config = dict(
    num_hidden_layers=8,
    head_dim=64,
    norm_eps=1e-05,
    qk_norm=False,
    tie_word_embeddings=False,
    init_std_qkv=0.0749,
    init_std_o=0.0187,
)
Each number is 128 + 24 x the weight over its row's rms, rounded and kept within 0 to 255. Layers, rows and columns count from 0. The size above them is the row's rms in percent of the matrix's.

# layer 5 MLP down (transposed), 768x256, rms 0.124, rows 503-515, columns 128-255
size [ 97  94  95  89  96 102  99 102  92 104 104  88 106]
[[112  88 132 175 150 142 100 109 163 158 169  91 105 161 145 124 149  89 165 129 104 142 120 124 110 169 113  99 192 107  87 174  97 146  74 117 132  73 104 130 172 139 106 159 102 120 138 137 121 122  84  89 145 146 116 162 127 149 167 123 123 123 125 180 136 151 159 143 117 119 127 120 145 133  88 121 146 117 130 106 126 121 100 121  96 148 131 100 102 161 104 131  82 151 116 117 146 165 172 133 108 158 115 159 141  66 138 102 141 151 141 100  91 167 132 112 137 119  91 103 122 146 120 143 151 114 101 139]
 [127 130 151 171 169 156 209 121 122 136  87 174  95 120 109 140 107 154 122  80 142 126 149 152 104 129 149 115 151 172 115 143 157 139 120  88 119 135 119 118 135 170 107 102  93 147  99 123 160 116 131 132 173 140 114 129 152 132 161 117  91 101 142 134 137 192 167 109 101 110 127 125 129 159 111 180  82 115 126 139 113 109 155 138 109 114 128 127 149  90 148 132 140 126 162 162 124 105 120 130 128 151  95  97 166 153 137 121 100 145  90 149 155 109 101 139 137 109  86 144 184 130 160 157 127 153 111 142]
 [119 113 120 101 143 113 114 144  93 121 118  80 146 124 114 116 149 155 112 152 140 183 136 130 124 134 110 134 164 126 163 176 127 127 138 128 146  97 167 117 108 114 139 138 120 120 105 154 155 148 110 120 120 125 107  97 127 100 123  72 132 154 143 145 145 122 151 122  96 149 170 142 187 131 136  93 140 133 149 125  87 153 106 101 139 134  91 130 140 152  88 127 170 135  99 103 135  72 101 119  97 145 140 144 142 110 137 134 167 131 150 107 164 149 109 105 133 108  81 121 147 144 191 103 138 154 133 125]
 [151 139 176 136 144 154 138 128  96 123  97 151 124 119 172 130 106 163 153 107 135 181 126 100 102 108  94  94 145 140 136 126 127 157 164 153 137 144 137  95 125 145 119 128 153  82  97 108 139 129  95 139 133 137 143 130 104 144  70 127 122 114 122 150 114 108 123 144 122 139 115 167 155 128 145 157 107 104 100 118  96 133 126 144 125 126 139 135 103 121 149 141 109 147 119 146 114  97 122 110 137 141 110 123 108  92 171 148 147 157 127 135  90 141 150 133  65 131 170 139 131 127 137 134 150 134 141 103]
 [134 139 162 101 127 133 171 117 135 142 122 118 130 127 130 108  74 108  74 149 112 128  89 136 125 124 153 141  99 110  93 102 140 110 131 122 114 124 115 148 144 141 159 150 130 156 101 166 155 198 151 111  96 122 113 122 106  95 140 135 120 128 121 135 108 103 139 112 128 152 170 110 136  95 142 151 134 169 179 110 103 168 119 100 159 114 140 135 100 132 139  88 134 140 149 111 121 150 145 102 129 118  88 113 133 156 125 130 120 138 131 136 141 148  95 130 132 138 174 133 129 101 100 158 102 146 108 129]
 [123 120 139 147 124 130 120 109 135  88 161 133 108 133 172 142 158 154 135 119 130 141 129 157 114 160 124 142 129 113 178 155 171 125 156 135 113 145 119 108 148  96 158 147 123 160 136 108 153 139  97 108 114 140 136 164 135 128 124 121  98 166 147 162 134 153 114 154 107  93 141 108 108 145  90 105 119 118 123 173  84 105 107  86 147 147 142 128 112 159 147 119 136 123 158 130  97 149 127 135 127 117 134 106 126  76 101 154 125 140 142 115 134  94  68 127  92 138 114 141 127 112 118 149 108 124 120 123]
 [104 158 155 147 114 133 118 117 105 131 123 140 125 119 127 126  68 105 153 146  87  90 173 125 201 128 104 156  86 141 149 142 138 128 158 188 143 150 133 127 145 109 132 144 166 128 128 152 102 173 111 131 136 152 137 101 133 139 130 122 121  98 136  97 148 113 124  62 112 112 112 126 119 146 148 117 131 156  86 118 151 141  91  80 129 124 146 111  88 152 111 118 105 135 100 145 126 136 103 112 116 163 146 130 119  86  98 127 117 134 125 119 159 138 146 129  98 163 114 119 121 126 145 129 144 125 108 143]
 [184 131 133  97 156  92 150  92 151 133 112 138 124 171 138 109 120 141 110 132 165 127  99 126 137 135 127 128 177 150 107 144 174 162 144 113 127 121 159 161 118 100 156 154 159 105 119  79 148 122 103 105 129 139  96 131 138  84 148 145 163 129 107 114  84 128 138  96 131 144 154 167 142 107 137 123 158 150 122 138 106  82 194 135 149 130 138 145 136 148 131  76 171 117 115  75 133 147 119 106 129 152 129 121  91 108 195 103 141 100 136 116 122 138 115 119 162 117 144 104 164  80 117 108 143  86 162 189]
 [112 150 125  80 122  87 112 128 118  90 125 166  86 139 116 111 157 125 133 128 114 145 156 111 112 116 136  49 149  90 157  81 134 126 115 130 132  67 108 119 105 155 102  98 101  98 148  96 142 126 102 149 109 116 106 119 121 172 123 131 122 135 160  99 101 154 137 138  88  90 103  66 155 139  90 114 100 125 155 118 158 121 152 101 154  97 135 132 129 116 142 131 119 133 126 131 148 130 127 136 157 110 133 103  64 108 106 116 123 154 134 122 132  77 126 131 128 134 125 138 129  82 171 134 124 120 142 156]
 [100 145 131 110 169 116 131 158 109  87 112 139 147  96 113 147 117 111 161 185 184 125 159 110 128 122 116 176 115 160 140 140 110 114 114 137 105 142 126 134 124 123 138 143  84 169 133 142 108  94 132 142 176 130 163 113 163 164 104  69  91 136 136 148 142 109 122 116 185 133 133 143 173 104  88 128 132 148  94 109 114 136 161 147  99  83  81 138 131 106 116 143 128 149 149 146 148 131 136 124 118 112  90 139 109 130 120 171 140 156 173 101  98 122 134 147 150 137 132 113  91  98  95 124 147 132 146 110]
 [108 149 145 183 105 112 111 178 129 112 126 148 175 101 139 167 158 153 143 160 123 126 130 115 134  85 153 121 158 106 123 132  96 158  67 164 153 135 129 124 128  99 128 101 101 166  75  90  76 149 149 158 150 137 143 132 105 140 155  99 124 113  98 129 173 145 114 141  87 128 165 109 168 122 136 116  97 136  96  83 114 133 105 135 113  85 156 126 135  98 103 119 111 165 116 143  94 113 156 125 124 131 157 144  95 109 125 100 113 138 122 166 144 146 124 120 120 109 135 121 127 144 112 107 128 110 150 108]
 [134 138 121  87  99 144 168 155 116  79 166 138 130 142 116 158 151 131  96 103 109 121 103 161 120 148 101 101 172  92 102 138 127 107 121 118  88 138 123 106 144 169  99 133 100 150 110 134 147 165 164 153 100 105 125 103 117 140 148 120  97 113  99 150 139 129 140 129 104 134 132 123 115 110 114 161 178 135 121 120 175 154 129 117 107 147 147 174 107 148 125 144 107 117 118 121 146 133 132 143 103 108 142 122 162 146 117 114 153 131 125 129 140 147 112 154 159 156 114 158 135  85  97  95 133 112 143 126]
 [126 132  93 149 131 141 129 121  95 101 164 166 138 149 138 146  93 117 114 102 156 126 162  82 151 122  99 144 111 170 136 164 151 120 111 131 146 132 109 151 159 156 118 145 124 150 124  59 105  97 147 126 185 151 193  85 101 135 112 135 165 136 119 146 187 139 132 143 115 117 118 119 164 156 163 134 115 121 145 142 122 117 138 139 109 173  80 148 153 136 135  90  87 175 133 119 133  90 106 152 124 146 134 116  99  82 111 173 150 126 167 126 105 152 136 129 128 135 155 148 113 136 110 140 128 151 142 166]]
# layer 5 MLP up, 768x256, rms 0.127, rows 504-515, columns 128-255
size [ 90  97  91  90 101  95  99  87 102 109  91 103]
[[163 114 116 187 151 124 114 114 158 164 185 131 121 141 122 130 144 122 165 145 129 119 172 108 128 131 117 134 132 111 122 140 100  92 136 205 155 169 151 169 126 111 129 115 167 123 142 145  75 145 139 123 142 152 152 115 110 143 139  76 167 116 105 147 138 139 122 121 151 138  93 118 135 113 135 128 120 113 177 178 143 125 129 126 176 152 144 135 122 117  94 101 177 183 126  94 128 123 146 128 167 144 154 141 103 157 173 166  81  90 119 155 129 107 114 147 133 110  95 128  53 134  97 131 121  93 127 158]
 [125 137 123  99 168 111 145 143  95 139 102 128 118 135 134 103 114 104 138 117 141 137  66 131 128 119 143 122  73 138 126 154 146 120 101 143 144  81 163 119 171 127 101 155 114 138 115 124 117 139  97  82 113 125 111 145 125 124 121 144 154  77 111 139 136  83 119 141 118 117 145 128 131 122  91 151 151 157 136 129 123 131 119 187 134 138 119 116 115 147 174 135 146 171 120 161 119 102 136 154 131 139 156 147 136 154 149 127 113 107 115 139 145 132 159 159 170 124 112 137  99  48 163 105 129 124 123 120]
 [132 146  85 113 119 132 118 151 108  98 125 108 103 131 114 181 108 137 161 117 119  95 142 155 115 118 141 127 152 154 119 162 145 114 103 127 181 161 125 106 114 167 140 166 174 103 151  64 117 148 151 141 159 117 119 146 132  79 152 136 166 147 135 161 140 138 143 125 134  60 131 137 105 147 123 114 175 125 110 104  87 138 106 152 112 140 118 125 167 130 136 117 111 118 109 131 119 135 105 134 145 113 121 122 152 125 112 116 141 126 150 106 105  93 157 102 140 132 141 104 118 119 106 155 127 129  79 187]
 [116 112 141  81 161 111 131 147 108 168 116 141 146 113 115 157 154 165 118 122 129 100 161 104 130  63 100 124 126 102 152  90 120 115 187 125 160 122  99 127 157 128 123 129  86 152 111 134 121 150 100  99 130 101 112  88 166 111 140 137 177 121 125 148 140 173  98 139 152 125 113 152 113  79  82 133 127 116  79 115 126 134 136 150 132 111 136 105  76 103 135  93 135  96  98 127 152 165 145 139 136 145  96 148 136 134 162 131  59 117 153 118 129 166 145 112  98 127 109 134 101 131  93 132 167 146 102 147]
 [130 131 153 122  79 148 110 127 125  82 133 107 129 156 123 127 145  74  80 142 165 102  98 100 183 112 139 114 135 101 113 128 173 104 158 116 136 118  98 124 110  86 154  97 119 104 144 201  98 116  92  96  95 114 126 133 138 106 155 101 152 109 129  63 151 116 137 116 105 163 123 120  97 127  97 130 157 123 131 143 111 204  56 111 112 133 130 119 191  96 115 158 141 119  79 159 157  72 133 153 127  85 119 151 128 150 141 106 121  99 134 124 165 131 149 172 118 141 162 113 168 146 119 119 142 152 141 149]
 [120 142 144 103 114 123  85  92 113 106 113 123 186 120  93 128 145 125 135 120  99 124 119 107  68  97 150 135  88  81 129 139 107  81 139 147 160 158 116 113 138 109 137 117 144 154 123  89 129 134 160 102  91 179 178 112 107 115 149 150 130 137 113 167 116 161 107 158 149  93 132 129 148 155 159 105 135  94 150 108 161 170 139 156 130 155 136 109 133 108 125 121 144 105 153  99 146 115 114 144 150 115  95  93  84 163 108 130  79  98 132 109 141 141 149 117  65 151 141 137 154 139 126 102  78 100 122 177]
 [125 136 130 158 109 153 183 126  92 133 117  88 117 114  71 104 151 149 101 136 106 125 123 171 104 174 123  87 132  58 125 124 109 116 136 148 117 143 129 138 107 137 180 120 159 172 130 124 105 110 110  87 125 116  99 131 149 134 116 114 105 124 138 178 143 138  96 143 159 141 137 121 158 117  82 108  88 122 155 122 113 118 134 101 140 122 122 157 154 148 130 135 117 136 155 147 181 122 125 159 115 124  72  53 153 163 134 115 124  87 118 147  98  99 139 149  81 105 110 121 119 108 120 121 102 135 125 145]
 [106  95 148 112 140 150 130 116 103 119 138 144 185 119 148 133 116 135 177  94 128  95 109  90 193 154 144 150 121 159 115 104  91  76 134 107 129 111 151 152 155 166 126 145 158 141 151 101 116 136 119  53 128 113  88 145 151  73 128 156  95 117 124 113 126 129 103 102  82 154 123 146 134 105 105 170 149 128 103 134 143 104 115 130 136 142  83 109 153 117 117 115 118 107  98 110 103 116 121  85 116 158 149 112  90 123 132 125 107 150 132 152 136 116 131 127  87 109 135 147 143 140 161 133 127 132 117 133]
 [139 127 139 127 128 143 164  86 123 137 159 152 107 146  90 127 118 149 119 121  87 102 135 106 130  89 109 114  72 118 141 152 125 125 133 124 124 129 111 110 143 165  99  99 132 117 161 169 123 132  59 173 175 108 118 125 172 162  80 123 104 176  97 138 136  79  97 168  75 117 129 142 118 102 117 132  79 130 116  83 119  72 124 126 104  76 123 149 143 146 131 138 140 124  95 126 146 102 127 166 139 159 102 151 121 134 124 148 160 128 138 135 132 127 114  89 117 153 123 131 138 135 131 121 113 104 111 125]
 [148 154 146 127 129 172 115 135 103 126 114 150  97 169 141  96  82 151  93 154 119 113 116 155 134 160 137 134 150 135 146 152 153 145 159 175 122 124 125  96  69 136 126 133 115 151 165 128  96 143 113 139  98 157 108 109 145 155 141 128  76 125 107 111 105  96 128 146 113 132 123 116 118 137 121 114 182 142 176 130 114 135 141 152  95 157 153 162 108  99 153 111 143 139  77 139  91 106 107 117  93  95 102  96 134 107 156 134 133 107  97 117 133 112 149 176 130 138 126 114 145 169 140 128 110 125 145 109]
 [126 105 109 159 134 114 103 151 136 133 129 124 148 125 140  98 117 127 147 145 166 114 114 102 128 115 132 147  66 123 189 144 154 103 161 138 147 118 132  90  75 113 112 111 144  85 105 127 118 144 126 135 163 154 110 130 123 146 151 130  85 141 121 132 116 149 140 140 181 150 117 128 105 135 155 130  93 124 152 161 140 156 156 114 108 123 109 141 145 107 139 134 107 112 117 135 127 156 135 100 184 179 111 110 200 110 137 123  99 111  68 118 134 115 136 152 137  78 136 104 139 154 106 146 100 145 182 140]
 [132 145 139 162 124 126 188  78  92 170 156 121 159 140  84 151  94  90 132 110 103 123 138 142 152 173 137 123 135 159 113 167 138 147 122 127 144 141 141 128 122 144 165 107  66 137 169 113 111 190 102 156 106 122  78 136 126 137 147 159 120  81 104 148  76 116 136 135 132 136 120 119  95 151 124 173 151 140 149 114 125 132 139 101 108 145 145 109 108 113 141 127  87 168 156 136 135  94 126 140  99  99 122 126 137 101 136 133 179 115 120  74 115 130 163  92 105  84 127 179 123 135 115  86 118 124 111 109]]